config.toml
n_kv_head = 2
positions = "rope"
init_std_qkv = 0.0252
Each number is 128 + 24 x the weight over its row's rms, rounded and kept within 0 to 255. Layers, rows and columns count from 0. Numbers have three digits each. The size before them is the row's rms in percent of the matrix's.

# v: layer 5 attention value, 128x320, rms 0.201, rows 90-126, columns 192-223
# o: layer 5 attention output (transposed), 128x320, rms 0.457, rows 90-125, columns 192-223
v90 094:160134114098070113124131145138115132141107111131131149103151156112140173124154126142108143120115
o90 095:096151118172140139143173099136111135195124140150099170155137116095113163167128105112130124140133
v91 098:144136142098135151127127180123121131109132105135117145136157130118152118129113147111139152143150
o91 100:141136092098108136164120112159126112128142126120104143130161117139166119129071147152095116129157
v92 099:179157125083144161157106083074125109101124130104131115125141118128138108145123098115082117110088
o92 101:118120100136112159148142104120117167142138154115153125129071102147188112149145102120140093074122
v93 101:111120125149159134130103147157159122149136148100165164175172133136080163125146105110093106112103
o93 100:116106107157124111118152108096177106127146167165145154154130139161102171145081124132137120168085
v94 088:089104128118159132154150177110129151133161126090156126152161125124139135136076090152116125111104
o94 094:106116140087152166133112120118134131123090138121129118155154101153131090137129116105152175090103
v95 095:139126134091165134163142114160140150102098121127092093109145139085145145166178128148116142135120
o95 098:128084128126100101118174160122105125109103137111073140144167097146134115121123141139139110128099
v96 094:130096096130124139131145133089102154160098126121108109112128088112120150109133158174146147109154
o96 098:140087146138213154123109162097129149169121094134107156116098076117124130145127151160159096094170
v97 093:127148134140062139117130109142116167098146119110164142113162133122153139177118132144097133112142
o97 095:149123143155104158121115137110129152152120172135128127174143075178144100129093085107157097137122
v98 096:099126141138102112145132080123098097155148137101169134089109155111106125165098094106117124134107
o98 098:132121206147145094153112091092155131204153116127135159085132153083141160163117134157150126153111
v99 100:105076129106112143147144118160086104116120171140154116093143159166122114107161099155122131145105
o99 101:147161147094119128095147128134148162139150145126125163129129123127146151151097100169102156155124
v100 106:151128119173115125127133153147131132103055122146116153151109127120101108102110085101136147135128
o100 106:106138111091149114094084132143115116133138134147152108135152153115100173127110069095137143123096
v101 097:128098124137089144100148134112123140107084129103148129097134164136181107139146143155128158156089
o101 098:152104147114122146104117135128143147083147132145127161175106169109120092147164124117115127120126
v102 095:135119144134146107135147139104144106151170169116163096149163141127164133157145100116130139147120
o102 096:082116144091154106160155137191120122105131123092185107137160090094146157138159116134111166152137
v103 097:132167140173116123121136160123141131121128156110097123106151104122112117192143097120120156145165
o103 102:134120161111132116159115120086141161124139189143107148117173131090120115157146104142172137153066
v104 095:110121140123153139154122104131155155101132135110137099127120124116143148088130134133127159123142
o104 096:133133149149085090134112140136174113122135067161132100166119117132115113115139156139116131112134
v105 104:117159116114131144160184131116151097132093087143165113152122183119107130122112123147142097080116
o105 104:124130174154139132152142142163108129111126098151121108133149176144115116144125134129108093108149
v106 094:129120090133121121155125122137134119137112137143143117139125112143121122139178133134126122104154
o106 094:166085096085131128143157115098173122140150154129112083105127148141115139125132137107124147129119
v107 104:088150160114161106156143121127158108106088136113133181111081132180105159129135164142188126114122
o107 105:157104132116134138111120078139127134111156101098154132100167119132129113159118135145092122104122
v108 100:164136140142164092113126109142181092142135155113113146128145128130139146114129142167108112100144
o108 100:167140193125173127147099107136164107138181164183119157107115119132152165094161142149097118135131
v109 094:130107114137109133117124150122109140130117129113176106133116139140163144140127118119120171107143
o109 098:070162115191128116138087146134118122133129129168155142144146131174109148116171129124119141149131
v110 091:179133137097125118107136136152136120165124097142127092126153067130132088180132107114117143081153
o110 093:168164118094114140097112128082130141115152128150138122073143084163104126156125133085137097135123
v111 097:123091119110133125141127118140097111085159153128187115152127136124165128129148131148147134125125
o111 098:149133134166126135159155114144139150127120111136092116147119145148143144137118162129135094133117
v112 096:120131143156119126125134135173147128130068113143104137130111124161144127136100132140142139127142
o112 096:137127129142139155155110133098106126168089129144150114141138146113112138128119113127150121112141
v113 102:145123133114103126147115135101172100134092144111113091087130133126133132173131098125128129141145
o113 102:138122063153084164132106147111167056140126096138110117193130153115125116151160107142114135142144
v114 100:147117118121116133082163139089120148093172116115134132129137137152129090130154144139150150140146
o114 100:127112091145146151079112145125093139112116072159131188109147180134163142144152148124095119146114
v115 099:116083147136114146093128131154142131145111117127167107104142106111059132137126143163165140126139
o115 100:138111150133100133157162108131164155150115139097185163115133127083120173116132140157153160124190
v116 099:123131092145128135099128082121175134135155155148082141136123148125135152116120108112134147109120
o116 103:080101104151124129117139157146128159147117121145106165121148112124149135120102148109115116104115
v117 102:153114077145143101138087108111154139136142140103140135111119082124113137117159114117153109156153
o117 102:138105106118097106164142144152137162109151150132115163132092153135147072115144100128165099106173
v118 095:142085145145104124117097145080129117183116138106128126140112113142129139148164142113104128159175
o118 096:097078119151115101121111117110124154134126135171106099122100080092060156144176115134122131108120
v119 099:118080178090121149111114105106106144145164119149137063118147124070120136124137129112127143139111
o119 098:133138149127115098127104141110084101129107120113134153144149121157135120076115130139095145176127
v120 097:150095140118151144127104101156122149153134136091163119135150171113117170116130124124138117109110
o120 099:068165149135139104162111127149094110137091149099137149106111139148114185132110149085151141105134
v121 100:096133176131149147103130149110181144102159135129115129144140145109095143162115152101121120149121
o121 101:140155160108113192140152105135128145083138091140146128114131116134171157175102169120182120152179
v122 099:089101142142137109144085116098081160127075150135146104125104135134140136145111167103094130132134
o122 100:107135160115097129121129121091117139115162119153115118127122172144148157161108128110135102134145
v123 095:128118099115126142185105087130126149136147099137115123139107133163136111153139132051102132165163
o123 095:128137125143120140073143119109129165080130095083148142113147149163143152119089114162142122116132
v124 094:159117106142120127087134189121113103149147112133112136097133158084109143133129180142131126155142
o124 098:134152121156141151141094148166128142152116100144127137128124106088122122096081146119156144148149
v125 101:101136145185124161143132101147098165117110146134122107123134121145134109128120127131054100138151
o125 102:130141149162119150104156113112139139084094119186105108145126100122128087137131134131155116125106
v126 097:105133122123099136107145134155079154134117093137095143097110093162120162152127098117096172126133